Each number is 128 + 32 x the weight over the matrix's rms, rounded and kept within 0 to 255. Layers, rows and columns count from 0. Numbers have three digits each.

# layer 2 attention key, 640x640, rms 0.016, rows 217-255, columns 160-239
163136078131136142118102131097131089101166139093127160098166075068112155175105134137169136155124166119135136143104084148100178085085143129154150111166173163130124144090131122153094062134151158168164091116165179156132138184115115105150147111
102138089106150144115170131094116126161138068116066136106133125087102124149106150151139157096132107147103104116191117091162137106147150125087148146094132117111146109086160109148118141150045127112146153073104133118122160136174142132164099136
103123190140097128103096146079161091143070179176038153125145137173104125157115084140115115120190182170138140170106184130107162121156095107152156084116133108106096087154137072110161183097159151142136184124113104083127108122137182203135083102
118131092113120148096100164129140109097123088106169147121164107109100206085133121159099099134104088105076124172130126150149143109149165116136168110140111141145107154134148145099110077167150122153096093124132157150093186157084084132156104134
171125116214113122154109123116134101160144126132088126095131101133100104083107181182180127138134115110137087123155082137123151152159087166125189135154133148097131096095099125121162150110087139095141112127136125099176107151105095080157157162
119159086127181127143106116118084116090127089117118101106123156123111117146095147103129158201127186131131118105119101149161195090133115101144124112070139131101147149166109135114125120090171092133104163139145066149192130093166105132153195130
116104120097116126131173140110148147096134110125119140133107119115150144129149144138133145106108121119140130150116129171143133129143111107056065134154148178125124126147096176155103152142103135138175138164157073149152104154105121117137135107
092128119144057090125149143162092123138120116139139118098144149132176126141181149158071057128099175130158136132135168192175063168111109132126049124165125110117136155158087153137169153139110098128173040133167130132121076073089132157173099122
161100155106131125125126123144117160161118085155141099116147125207162122127181168048147141150166093124096175107103128127152109128119114089160150105100055127154111110170157129131171162101136099088116102130163092126111148132172139146149103110
138169092094143165106099121164225100101163079077150187139127125137137128160139133100154122171124152083128152117137134159204137114104108128158086057108123139107132138170088146164142137086089134109172101155187085122132114146131166129125086158
095162077096105123153158135135107100138141081134122097185143137131157125129213107116168076104137122114137122091146090080120139109136117130157071102145143132130169156105148090143135167121163139092165137125102117139119131191194124127125140148
131085092172165179133122153129113117077103190183141147102123150165145082076109106105145121145187152135125124111150114051129222161149147158164163119130134126100105133117130108099138102161116136145134133125129160142093106137132094112179123133
119133169152136142133112126135117101154154073129158103120126105141107107097097138127082128120180097121161139095092060137137097106134163134097172188124122167112076137142154106161116109159137107124111163199125127088187145157130155147103160128
161140156116098122106064152110079112152081153168084107215143153144119093145093164113097136136140161129159083062139115145143097148109092146119076161109078121177106130170133150178095178102112130101115052125147144113124125128121123057108100121
137134119094065168082136115134141144176158102078103151079123163125104115091116176053163117114073103176143150136126118110122156135162176172139119119149086151140123200131103077107117111153068143148087197107105127159142142159148132089130126111
107111117159159181042124140063127103129103115081108104116085121140126109105099157158148135154131117072109147173133142167139135125114189154147201132166116160177115147125126096099108066110074116125070145100100155134142070103102089097154127146
110145129083102109116129129124063093153095109102109106143152118108162151116143135131102126153107166119116158116168120113062151080149147138135114098103119098162114131167105101164177123074138128168134097135204111122144087122081138141138148073
124077220124087097124193091188047151151104196159122157102104119153104132158125130094137111166046167185136130171078146126083096153148115148108083142153103117116113099140094084090201103179132119182109103164139097095135130133120178174144099176
215102113159143112114118151132120150129080116099113141159120118123117140123131069069123114161125118114135111152088077087131124118138120172130103154118109152139122117110118133106104097097137060119134088124193173180114176114151124181119152151
092105082157063113122119153091094095163116205116114136214146139151101094120126099187215196139131122190150167069137146128166146159173148167110137111117087118167123092161178124175142184117167106093101129146178146106175117094132132179143162118
144125131101174119158142176120120164115153139149108144106135140150159131123083093172145071214139096101157149155165080178165097141143152120147107119130108148164102125094126164112133111168144076131137165127137110110128110134158148111130131062
184144122085151093182046160172119120102059162158149171141067140115145111118120089136195151118158138131168151143198112141179142152097161159080162108104109148132119115190121083153128123124141158127109130114139085048109073199119136126146115169
190070085074117106129131126087209142125131136122118186115106155190177154105125126108093077128061102116164137143092073143125177166117124132121083085111171112135136175122112139141102187108092132093142100165111121124129089117088120167097115152
183114135143123123136145129173107117088122168166145124154101132120128177088143138111072092121138121083157123116103106140157130164136109117138125158109070111092105131151205212126140117151149097142191074202109170146124146126137120181138104077
086146115133138147052123084207140180124124136148083100135117112103085140138089157141148107137095150136102107169123132160165104052169080067158108150081132160122140119134107146101143174103137105070201123092134081161116144088133086094204135147
128093133107157084088138080133148122125162118115093117120115126137138098089122054085122129085112128131137127161068155134126116136131067118107082110113128151103161120147133173135143133167168145146101091175112145104119154143092158143053118130
169111138127088179126142154145127088133153135132117082200128099133136142141128168123138178101124138093136110083162131106134142124210149186148126197120121111236132123121131117116143147128168109096128154127100119144078110176140109079099148094
164120133126070117118105162164114149163113095096121120183148110117139157130177124119136105122112080134094110085127137156161119133155149145095108134067113121177133128099163176150152153114145075148134127148168091155096077190178131112162160090
104115156164146119138090163125103125202085124111137132161145158133150125053187153107119197152108126089091130123086144149089182154161137149110154133124127159144140103101155118091161112173105136103145123139154137160149148165077125082121125120
053084098125150125136139129169120100090131114140109160112148117147071130099090089133159167133158170136125231046049097091142121113097166107110076129169138131097158148091146084117153149134142110144102176094107144122123159183138089109174167084
186097141114075106107104108117139141162144084113144115120151130114163139153148197127107160075131105150138142137117171165148112169078150175123140086214121128099104122153141136148135082171143190146136127168143119132102140144125123127125086149
124135061149142119080100147107199150095151177139139128073126116135154115115108118203147108157161162100130140143178110102174153100163119111136151116128163169113110098159148118142081118106118117126136142171133157155168082116117155158141074105
143130204165108121119104115094058087163145132126123104121124108123111140126116125164151118131102148108134146103122152174145165121141157159136163194078214110082091100128145127151156094122150111093182157138146154121116095150145120102183148137
105159111130121149108115116146104051127138167118174099093068072121090113156120134137049117116095135108120193150094094135148147130150116147133144198154162141092101183173106203128154148149159128134118120114102100127069139154103151165138088134
096149131180139097060084124137113131161149120145136083133135112106147142105141149126169175153143125153067144096121087171063140133146123168089089088160064134144147149123110101137142141116066085110088146087144172154118099125122157139144080180
143072176091125082123144137132162114189126154169127179120188143129146131098177110124149112144141144153126179157074138181204095114109133127078106116155126137087147107212147126124151136150122125185165098212141097144123172122083144177154117175
071161105093093132149121076142149112092178091106143108024122190123131193092091159128148124152132119148138153162193140148083172122137126106175128122161181123100131116151164104128100133121107158147141174155148150132194126123155160154107140117
087127105075088162186120110105124124138115103155123146126124104109148144100135147178111108121144156116096157129142148095147181176109154096116107094136119135161121151116129090171148165187132107137117162151103105162126068152117144107111136075
086103122168127109136154163111091160098123128137138158192094070097168179083156126066084118205101123125210168099073097069134113138115139124103170126147140079144147134102104157146138115131096185098106169117107128116130136102147120140153124114
# layer 2 attention query, 640x640, rms 0.0171, rows 218-255, columns 160-239
083119128166152151101127124165065187184181180132113096083195088086096133111135092067149073079072112081135080114167131112155228134152095194148105062183143127126169132146138113153070129176161105197108036088147081127073099074127154083110106124
170219167185120188128109120165133132116146070113098099153125051163079182098087188078169165086115181076127134137070103109175154146173130136101146160099140133091133125218072123103113113119126125106084130124137137143056127115156106118069142174
101105136107120080171086140092145091093091096140108145078097093132152063049120082151232085160139140168169099026141080128138107130136148142147094066081098115146167095102100139144095215093140144108107096152117067170124145127087098176105040080
172103101114152135089118125173164145125141202130159161156093154177155046110162136136077171149044174141146166136084147094123159096116081159124093142112143146104154127085097129111133112143081150144127169101143159105078113141087160136162145109
116109102148157137126134106121148118123119170119138164111171157129100104103113120080127161143088139161130156191100099099153137138170099135145148148112133128142147134133110111094147141146100135072048124065161123150164084068070140090103126118
199126145162080126120123146088051140141093171151175172137085129139132120105165171116082130137141166098126067155111161157100102119141136103096108119149110099142085134122106149157152095090094162113115122068107076148101152078123115152160114115
135125160067111123124080112121122119104098113157132119119155107135150154141126084145124117145093110136144128070124134156105110118193156161121164089163091092162151112161098120163119102168156119184154146154126122148106118083160093109206179111
122134119117139109108093154171083105170083133127165113081144153127129163144120097147103087123134121128113107117185117097076156139131124110129143145105151106149132092154127154162122091144148129093194146146131127129122135133116126064173148179
125131171123133149192105074112118145125105135117118111152120122126149147046189155149124164171168113152127109143166140118121157078117152175125172100099106114154140149150100121107120103164136109043138089117105075128148136104163143132186101083
127078142108133158110066186173187151129091097195138177153108073086077091139132137124154175174109105085123102067099162106069135155140146104149130168162134123132182070085170185099156147157120129155148081111134173195088132126116112069095148108
145088163146184157105129096185138124183111070121195099061089133086132082115130165119092207179116103093155112147090103136102143118138093122123125169126130109117135127165128064084106082140147137151129153108147145135107169102148161081082140179
110138140131127122107095140173126082102156120084196098095095117149113133125089085131176133084116122156167145148164114090171085114170113147133128139121110210135108096141158131052091117160152120120127123150081064157124120151109125146165072159
074140109075112118159123153133142132173119125187155128115090123146111116122114066122159117111153115148045163123119196131138068141150170112080108138130101117153177126060065156155153161143084133138103149167097145124092152195142124084124134135
156127113154164153167149085078093129128143102128165130154117143085140170235105120148119134154118082179085146144113125145162162158130179135146043101102077150123138172162188128057100091158173136120109121115157134100136154168159172101124171059
110131119128159112068149132183094102137141206138136142120145155126125102155123138180144171176065137135128125141109141141107180100086165107087122107181129117118143150102124128049134120137154087094150096074123160186137133159105153160142162104
102148154119166147076116113115169168131110165139192170142130091112100143116168133086125148179114106145140160060116113155128090173112156135115056137107127106175096090075103184123147149117169146107131101160151063189077159131116075101135115091
108159201115157156144115140098078132157123158100117118123162167133224154167113110090085188110146163132171165091082154135096121196128125133144067076113119145140071141101136117140066071159160092190119139136139081078099192117144155115130192131
102080142088128114156113150128131098149161085101143122118146181167230131154148175076123118109053150206098195137130157104152171132117113118102200144131084190143149086102073168108125112157144131169122090139087145129164090080145126111147119101
110119120117132158131091132141135143151143179163110165088150102163126126112121159089101156113139189087084148123059095063083124189141115152083169168135161139179172119077150141106211128109155093119115089120156148114063168110173145129111143134
158130137191060102099070100104076147140100099117143096148166120098140129175087123117102163140139126133130135157188127121114101166147128113151106154138145149132076069168194128139133110154229143146108127112103086121121180090095098143175110197
123104096095093139102115105154113161124102108092151100140130125141102138131099120117077139126143160100155114111110118136137129137088053103144145091093161128133091143128186112130123155149156113112089152189114131134150113176130122146102106158
115073101087146142133116138134183107115091143073109109084116104169101108135092137153201093134176118093129140099152165091148099107120128131085177114141085133186136106081147117124124141221125157110131091153133145150165109143103086147140141155
155167161125116123105085147087087150116129115074130158082140146131101115103095130150129123123115090047147085091123186118158094147166089104112119183116123117131073127151130145167141175158130125128170178173117060108161157113137074105110097191
178143142137129103083185155108092109112144155125103137092156146153134104176102162124141160148166082138122149108155101096113112159133082156120062191113104147114117159128143112108077077131128144147130107135094129106136189112148168156145119219
179092119103108131129139110131161133107128101132163133129146088108214139136136160153034126126190165085154138152103141122074107137111120099150110149131105136110087113115160165130124115187148149185155136138113087089137167079149119149136123221
083137083134095115106134091091101163126142170146151184098160107113062128118122154121146139083119101157141114118132091129155124120128140156091128097113158137123217104103142095100136161057126112119137090106122200124098114110119127093109174088
021239107000095039061028213151202128145177006144106161140065149061120082102180090123161053128115091056119121059101105104096122144195150111058130186158105072159199070127080239153171247073089064089196036148104105048107133184143135051104100163
172106104194059130046162147091151136088131170121171102159147129107114107131143141096154097106089140188168139152103081147153106147179170146117077160132085108158136064111098168107109095030122090112115159180139172095087146135098158104097167141
153157147134127117145089092160173170078188135106137084143116122100135125147078138077155109070158130102161162168057086112132094131176089138160103142093117130107146226160118115135127057060111177109131178150107098097143090120124136143108104149
159170154127237160157130120142193155140071102121098127114167157099124155116164092126134074144104121140127092155131072155188143133157125123197092077190076165074127185172153151125051112175115166114101101194099125163194117166132133127079095165
223081113218185199145206061151166142106116131120138091077133130171100133091117175134072186112101159139162113163094162126178109072100131071184145167126123148114089174176113024094120109088096174094099235052114195099129143107142154094082114075
131156161128119219152165170123131190105151182137178112118123167118133118121104141082131127111186117123188169107078131139102132115160093132129095082150116203093128163145108117104066082122170096075109211129110130130096133119175091159165136192
150140157120154159144114150153143128101159121019092133119136144106063132153104117103138147087138062116160162112151082122112105083130091093135140118142099152135067152158159117182089104135081131161149079178117079105118135079108154149178086124
030175117097106077144107090134136153122091148146094129147159159076116169112188156111141038171136088189084128145113137136172150105121155167103167145138099132144237134127082157089104147098090103165132178121110121147186069120098142156149123050
156161146133109104142153125115159162096084101146116109114123117132156191116108075125125074153156165069198080136108158152088110118125118088147138158124113119130060153186119155142135106111160101117172137169196091134172150129144115080165119176
219077099222152147142132089165071152099154128110127083110170105152130154065127101089052170174063143197099107159141142118106117177083096162218063100111118116094113191146150125095120080133156142113098121084151181176083180072150143155089144130
130077105114142103104096125075109118128131101164117129162163121103116104140159186140127161174136119061202131091080041139088134118138131161120137137165164151142151126100165168070146184143144079119102098032204131114096113151135092128082141115
119170088198157096134111090102138089112125134081129105085144128146066111112070165138165142142077110114135153141143101090103113144171073144137070135127114144170104143137110116124103107134152111171130135089097069089178094162131121086177140185
# layer 2 attention value, 640x640, rms 0.0194, rows 192-239, columns 160-239
163118143132120149103158152160133149109130092153097132141124107120134083145114159128105161151171182139182141149070142118091134141150136084085144171153125152172082139106139133138165157091179123143164131109118127119151122085143161122144121155
149097139121143138097138105157094122077091104125160170158098172138146096121189090113135123132190159144123120118105118120103127148122107134144112144154129097141092114109123111145136161112107112163166109145129179214169149154152177148138109152
131107146093211107137150148076103171125139107091143139057086190121142139070132079133118069155197146124047105119161122170195161120164180117126137096152116107099153106149164110109064127129114144064101097170114180214114176089120058125094133133
115164154107212000110134175127113113072121106122175185097086159135117093106096148172087119169135143136079107152144119117139121173174143111185097147139113098118132036187086143089115197114118156101091062085150117159134149109128203107150104201
076144143135154174167082102123123108122119098116124153102117208137153132135134085123117192119133108103147135113089127128099119121130118167113146072185110082087076049167102129152119118172216124183195088108168088187114133060154178110118105135
095109147110132165114076102139125173136124103111120167148090149144149124126154111083091116137104158156127170064094156172124166129180180152137147142159120078108107095151157178137114086125149104122114062153179111153121136131132143117145102115
110115104151096127146140128144148109121120147127097136120106083142114097142099160160154094100135095126091112140160126136099141120111084154108127113109148148143144141177133105051077138128089119110089157139129121150163083123081053122123116147
154112116142143146104174113109143182122128125125165139118128147163136105144146070104126121171161136125135128113104103131150102134157135097137132140154180115132134115118156109117120168152169106075128132164111138150142161094092098136142124170
051177148103136208162135127121143088100122079101137124122130126082097147076149145152114129096141176037175110068146081134137126170152170140131186142108160132109067108137168125102067040203145106142161120153115117056131146117158126175116109075
191120195114147143123117169145149122169131105097109113137085128195120108126109122128131136164141107064094099146158147073195180134140121103079141109085144188110130114184123085138226105141149110138143092140042199179138106098143085097099100119
169106134100132149078119143160054146131148159094123121107089157118088093109157101133093165200166126117166130076083147131172145171166111151145156138140105115086122101070127148149153142132157157149160100119096136095140127075167128074150133129
118147147126146158118126142119140162125118088138166133147119153124155127158156116079083100117180180162106178100080090111143142099120151122126149101182132081094121120150152172148140085137129110143129126149100118154134123096153136110134126154
165127169119065136133142116126164080135179119129096127156151105192094121167108129169126165129128142110111117169144185143173109068142099084105189193088118166205127188050101174198200183086132114170070217119093133109175131123130094092120116106
063082141110127115177160116105071099152095185131103112119145168160150102059136139152074160157081146169118109116147128131102173112137159149148080068130179071138102135135070056144114112103136136148172122120190164161141176142095145075151159135
139172150080156188181139127152145089139156149126120149135120146148105151163077190123118137060109115106099111117167135169170123102110185153118088109100090148133181119140148118133169093161096132096133170090136129150113113147126097132133123098
172126148096141190082083156158084182138145104119146122137132092137125105107142144126099142192181095147161164124083150084134120130161129080101171064104151121093095135099140160149153120170125149122121102168095125083143105116126121061157128142
102086159136127109111150100122085212108160109157100132089086142114174139101151098119089150104176176133101162141083132132097148108162144149167141119163123046153150138151109165097096110155177108164166081155165129165129173117107190176099121151
143111103132100134136154088134117047096118182139118117120147093140116113116088119120160136111110065111123116124163147147087081138132118120103124144097104184124112160141145119093123145093120133113115139131103151108150077141099104110113130151
111123159118146138144154106143142146120144106169105130133148136157166152135150086118119170102146151160129134115130091138156106115175131119143135130138085095105113061120099164173145117160146137131161105133097139123100147112090152114105139114
183135090190088102087162112156113122101099087121131130132141158067087136200085150164120148104093083163097139155114172128106102126156109068113105207102129150143124165108077156124118162067131143140126130066110101113130160129150249093133141180
152135089110140149170181126115158079128123149119120109095127101140065190161088130129187144079149082109110086181168093141118141095118096141129143158108148146129154189133119145120090136154117114091094164148138132137144102151164112116151124095
110136114150102119183181119119169117105097128146116105113167137151112155125097147121147112109119105133106127158140054139129168151082121136114104104102145176084135140136134133097086138173129110060136128110133120136142121130135117142120140116
135146107129111094133180134124099125117105142123118134110123153101054106151068147184110103110153107111121117151122117088097140112151088137133136192086126179149109150148092142075115163077156143078126107159139111107126103125163125109182107177
144141153100111142145072138139110110136131117161148104131137112145109130163102208101111131091126113131196097165108125110094143112090091169119180178140117148068087158147110111102114098146144102058119131100095097134116133108124098166072148074
029111152152075153201136100137097149119083135121111081073139112156159113177140106091126198043118165142193119117098110145130101161120148155122115107088176125081087120133116078153047117220117109169171127090163145085112123109100174135147169100
083152129120193117176189094097141137172103089096136140103132200145209148081148077131117127206134162082140093114135079164203127115078143133088134080142057119172145136129111138084088143190117118187114129181105201176126143157103074152051118083
162095124124115149124154137119172093158105173135123141128135109096060160150131161163161100146117159086083099184172122114157136166111132133117171116087109140130133146152138141154113146162103117100138170135067133133143117131094092160111172171
088131120138115126145122124140127068122133129123130099113167090143144116146123152092093123108074126113146103099146157160093134127106120119100112139112091151152141153125168121146079130164101123128122155144151100122138099120149087145129170101
168117133173148122119149100147143156116149103162186185116077139121122147144158125118125164164132113156149098124043149108128113133154099078138111148148134101152097102137146150176186173095154113197152150090115147079154135111104193134155114157
137095123121095140144168078153099034123079126143101147092113133107088134153152127105115139102083124148126086074133093140149125201114167111144090167097093103052094138131135117130126177117120110172139117130125255050091101137107135127167177083
134108135077126142101156150113037168131141157079134095118094147110164095116126145137109132170167071070068145172151120087122145074170085117103144157092159151144110169090120115105109166165129106141131133179058197165138165143126078059142110143
096113178100137136117106125124109191150141107127178101124110164132149149131132107129143135130135198148209135086087126124109119111144118087121140146143108122113115095118118129156173141138177120190133098141135160128129129095121152155123107108
125124118157135109152113158134140111126103145121090105106157122154118138139101139160171113093124093121101081143148088147102118158123149172146078161130120157114126167168098121092089134167101109110110169126155079150139124155145129120118127106
179120136117196104069063182061103180155180155091144115136081059148112141082135156166143183175157123092125128202143121132103124116117140114118091125161167159182118147087097163147153095105137125124089153050133124140135168128158125116081123217
152127127128085098110037147136108124146166113102108146138109096185140115132143138063126181168133177157165173104098140110117119133117146155135142166138129138148136102073111116148183093071147137135118116114152120126154128110115167064117144076
153102141092195183107180117138100140112155150061172127118117083105117123133162127138121125155149153124115173106101138090167167108149108102128195097159134138094093107141118092121184113115125158128142164163118157149150109136192056107158141117
153115128124102105148130127114125081170110138108066098128115083109139178134077140125138140132106057096120128131165115134127126117083109145115099133146096177151135195150155124135138121072099111114068159130126105143188125176155090121115149117
134114128146106124115112146125134164117181100153168129131125146136147121154139100117119120131114134153124164145091168118138107122134137085127134117157123123133144124078140131174150131130145146154115129112137125109121167139071130153122144148
086135120160132116098121123133105146120090117121139140080114132128133115086118126076074132112156103175172187141073138126090117139179138165115163115192129115084105093138124105130143092159139136154225134118151075122093127093151147124161119175
091178115163116172107106126154161156135093095145146106117137115159163108118193103091110182101112168173163165135098137170125086156125125126128106061155108125086080136110145099150129047195117093130116085131167138141110138056180108126114171091
178140105135134123108151080098042165146121100112167093162127130158189143102150084092108169166128130148113147117111160153140125177106138101152106087141140117172142098091151127130147090092110130187097102148152151197131158097113143143139130083
076129124118077193136074116097160119185143090093114160185130104171150142157155116109130090131114139131131151083099196140139109106125164217193078105137142130122154124098126116179203065137138076114103169090194119117150115128097154127173120087
115115103189082124127110155140122166106085113146123079178134083115112109156156115076146144093097149161203162134112165102076114160123141122143014155148123120153152176079103175131146120123148150154122101113185077094119150110109243075178128148
074149098182175155152141163133195114092086129176099135113140150126135146139134139168146113089134117112152121141191125190135147163119124128113132167121094122128114075167125140131051200160137113092123127154143123139142123192122125155141157131
131027138152141208146097143111109169171112211112138074133153141232094096085181124114119205146122140107171140132109161116204119190098104144112094091128119131138073138100138120166135087185174145139137136135175187159106147107123126085103130121
169092098127161155147160132126127095098127179126106106086143127119102135117115136146153079138117090096113084151155115120124123105106065143101149173098120152115127129103100101109098158130127120116147156152057084114139101135134081162146159165
084121137143145156155123126120097135098110153121120120103138143078173129106106177078139177114092153074182135116105077153091134192131100149155129087127117091116055120191112121094085125181137109135198119139148129122090130127148159136126129082
095110139122105127153118084167130093168134178130145122110153155160078120175118168126108176096103119110189096110102115137095116162085110148130137169100114163090056116103099111120073148121151128129194168133150146064112132110146153145138152060
# layer 2 attention output (transposed), 640x640, rms 0.0306, rows 192-239, columns 160-239
083095068114150108097124089094095085134131131116129153065107149149110140078054111131170105158145121104074091129084109118142191092117128162098172120171188163132185085129114126125141134171127098169064139128106143154129132152149138124152116104
103134068129127157108108086118108109110099136127099130112122086133106124164146147129150106130145128146126103119158131145138201101127122149143140062091150153146132115147109103144102118102118134131129138128117125118168067143143110146149120064
141114125110123147110123111118096139155113123183106085152100121114113069115134144100145139121120159173159131135106132128151123133114132150096140076113118157113114221150085149140107135110134123136115180123114128140151051146122114113095132061
128064089148105164090114092083095101159106060127105076117068113104158094131193169099144117195151128186213102081098144183155142087142113107137121084155144149127146162174107187144154093125179132147157148152121101133137056115172110135157120080
092158089156131124100157170155103136086097172128087156164180093140080104148131094161071057187114204182106155146118101147112151079078142128135132118128108143155144106099096107146136131108112140088110124120103152150163179212131130203201108117
107123080098129140113133118136131091138119108116089128136112120125095120136102141137144098135089152146106094114138137169178143108099156139123161100112141158151142148120090106126155148101097133135114125106135152137154095191120154113132137082
168110189139118139139107126121142156125141101110161124126126157118152133148134121115093155113142117111168175128154128106102094165141110090158078158115085095128082128129177165107103134152146127109144113139135124107104149105107153115104123185
079105097092124131137156111091118105114128172098110146109105128148089116116133132114149110158114125131116096131107101125147161093102096157084153092103128146128148111127115109128112122116097117157129140106097142130155097137106102130133134087
128144134165095115075111130142108223100190177142116083180193151161172028136095094142116109166084148153083117184160108118095133122068127183131133174115103140171153157103166187094073165177138128085073196156075127203083187152172171151156177141
146138164072140102117203125150087191133113161192066089112109095149159096138146100142168145087115116123082179088101154085129119179127143149127098084111097139163089201194102156117099095116139129161076141170161150096166111110137114142097137144
122098122103155130125154089113108115124126139111096136132115091138121142118077144137185095106128107111091125125085124120188176112117105168113222117093162183144161122137136139142107149134115109129121139149115167161170143158143114153160140116
083113079072126126117136119125135113129110157130091123114116112140086118108108140137163128163105152123107112119124096132146157121095143156126128088124134164155155128115099124124143136118076101130078121093144153129163106180118120128114147086
143198091086167090111140114175126120154141139112148161107143155112102142166121097119187188043134050108082147086177170087135179157156172123133138131152155114116094107152140112101088099130114136186096097133163127129049156088172110073068119149
164105130097185174095111165129179095132090079151111157060117098089082101194134061185110058091131107174081110119112166165152131103125111062153163109101134156151096155159107111082145123087165145125145117140136162082187108168103170152197088094
189181167112087112168126186150093154140139125138114136153170083134132112141173160122111164084066127148131178103121171129126074176119146111165066157133061108135066193144102136113106126152111143155145128139180126098104151088120110127119123138
093113123112135130139155119094119103139120158120080116114104128144096148083079160141190100164149099071080093129095105154145139120113127167114161102130169167142162088101104129149156116152117140155089160121129141143157154169118127154160142139
106081072124138150129128115119154095133114092124122118113127130138092103133113140144150108157145144176130098103117114139188149074111144138131173085113162159140150137153112114125166134110127104129124136112104133100176094166125126137137132078
160122172187140131144129136128128178120126115114158135128136132114143156141134111110107144089164114099128144134135130112077099137145097085161096175114111088118079123133160167116104135139159138138151129173115118117099161088119136137149110212
100140053109143130116134143143109077111095154114104126103114116139090100133103140143165119168113137145081098167104126126144173113079112167098149097116160141152159141125095085132158142130110121114122140068133143153152108170111124123153167068
119121112182144128136127174058154114107107072083145121062114148062141129119132138164145129153208056121152070102130111162119154116197141103164096125122237119130110096141145142119144082154168139152140093159111079125114131123186150170185079153
158178167150122129116121105106143186140165130103140132124159136147142116147159111085115146059153122112139141106141121103127102175185126140139122129094084103114071137140134152103089110150134136139131118138102147109094147108096156146081126170
160133179142117111128108155107134156126126128129178122143129146114135117155168102112099151118166124121163140146125139132094082152150125069138088163106087089104103119116158161132100145121152126132154137123112106104091152099119158125122107158
159110165192129141110129117066151137112134075103155123106137151134162143138135132097117132131168128131216140068143130149123128143167109100161094143140128129102095098168205174124120113150165144120148119175091064122105131098142139174130115180
122120173160120110177168178147113180107095145118159152123124120159173123094124097126087128152121192082081130175116088088108148189126094150111081166142091160100133127093156143138129120161123159118087126156119166172171204109102105152145175208
130163139134106054097122165155159153048124132128127155124162099113074123146133061185121061147119126111054059214122109084120153063141144097174160184083127150146132091038104125100106168121130119141130146152078129142178180165062168154211139155
187123140120132165065084133154124124147149173193064091171161108078133064156121130108144140088127160209154150159154139107122125118132107091118145093095108097146126227144074139127088157141139138139133173119126116096091023123142144117064165089
168119191127124128150115128122129181152127110134147085136126150142140127130156112090078177120106102133181197144113106101101111151123116115114059168152088124097087140122174142121078109142129141130133128144109106087128138087154131133103122176
170156168167092102136104143153105156126143119144159133169146132106145161147139115131073121094125114115134152149139153128090089157149135091158117179126112102113102127120130143143116143137161152119149139149145124128086164109147139109128117176
069142078097150120107143115099092079130136169098098122086132120138096118093133147134180124159142077137126100095106103119152160108103128158112156087112167141133150077138106100131120108124091129132112133103129122104153090155139105131167122088
129113104179096139118118098148104208116136122069139069145179115144162136181126134117103131144122130105104118173114131132127112160145045154142105164096147140195138129120138170087025131178117116078136159140077170112159132185158149106149181177
176101189153158163110124100047181130120105081179120107113076123126130133121139131135173129080194089147176126070120119139154140111178107111140131098112141131074073181181164140123129069108149091188138133219098031060171102066136070145054112145
075119053115149137111148129141127080123110157125109148112121107142085122118109139160159123136129143124081094135113112134158174102112127150099174104125159149159176120124080087126177137118105112134094139089138168147155118166105113135144148079
187134179164104139123099153134133156143125079132149116138151138078146120150132102120080122117132147127138157125118154110104089153172138065167099151142075104104095143141141160134115125135168132119154118154133119108106123109128151126113110170
172137175116130116130142092200175036136100100205141068112137090111122075101136119098190119061169091153116121055157123127155155079190168110144163092176138141102109188192074122121172094055166089187125095167145103129121130050123074072092073099
125086074081142111113161079176112064154110115150089139110103109132118135116123159191180091117108114108076102124128165158171155106162175123128183136157171151156169128156099094114155116121112124167093127130147143144135142159144110082137129107
124157198060135145113157085126104143124133169175076101109147075179153156102113164100146128119090157133104132073112110089178118128113170160110116096101113164125117148126131122073127106141095105097086101144126118119179135147103130170118143133
156134154158111127143118129165139170161142093175138129170159145124154146152144139101091165100130120099148167119163150153092070164150128106138094154164089089128113139121116145144126133128143136119135115142158118117083164096152163098088111155
071123065091120103133132110138122080140120163128116147100111116150101100095115148153171144146122133126122097124126100134161161105108137162102140092121153133132150107116098074130156123111106100134116117098126131124144111153099116108110140089
092121089114121121122134129122130121111110133141101109133129093154099168047090121142141050194105168116096095131112096093153122090119162144149141109140147165169166112105105108116173128142116086099091134144130128160206143201094130181170124089
074136109068135084109139123222064100089086185120124117110109101122091143122075124164129067142121170085028082192111157120113161120121144155104179140096145156148188102099058123101149167118126116109136143065156183159161170191102173121191191102
095098081121158119099149053156117094120100100147084100105086108119110128164134154128151107120135164162086098124155167115144155064115106127117152084101118107172158182146108098109180140094132114119129101119115155112161112178121153112153165087
168227137098083038126125120173106093152162180166062119174147121136135116140152147162132090094053162112084160120157181142113108176159191111137182163161128102159134115128031092144196131074108148135076094122213171130082144132143114058083131090
088106067147171115133126119150200083109102069077171144110124130106105198077087125136120118143157127068106090111113109165103133086133150152133175145149195121158167070113112119136198142106152119141142115120151122138136153179129184131171080152
149148142156107147125092171137117185120137100110175094160165130126135149147134121098073142124144123134145146148104135119054117154109117113151092159119113128087088106112154161132080135180139126084178152152096099110108140145140145162126131176
137156076111144137129144159229110118119066128167119126092167088105071144143076082160121110072080131109040125122112124091086189076085148129084180150177088172098126111109086111073090129086125111160138128138112164109197113161144110142137114104
146131200163129140153136140082118178137158138125154122146143138121167158141135095096101139113160112118174151139152127107118104147153083102139095154106098112082084116137189151122071136145156137106147136159098090120107148084130114165104108187
147108122160096177135105170128179211079121113141160152169106145150143149131130092146054095157143180166117130171130120118098125112066101158117156151115112152152114101076200150138118138162125132064144145144090100132202119140100108213181154173
161169131178113109145159192147103170069102130087168142124175135113130167118137101145094125128116144115098100183122111126081133140133071119178107184122153104149161117080123123143125156140131167093122140131130137148131196093092123139162143204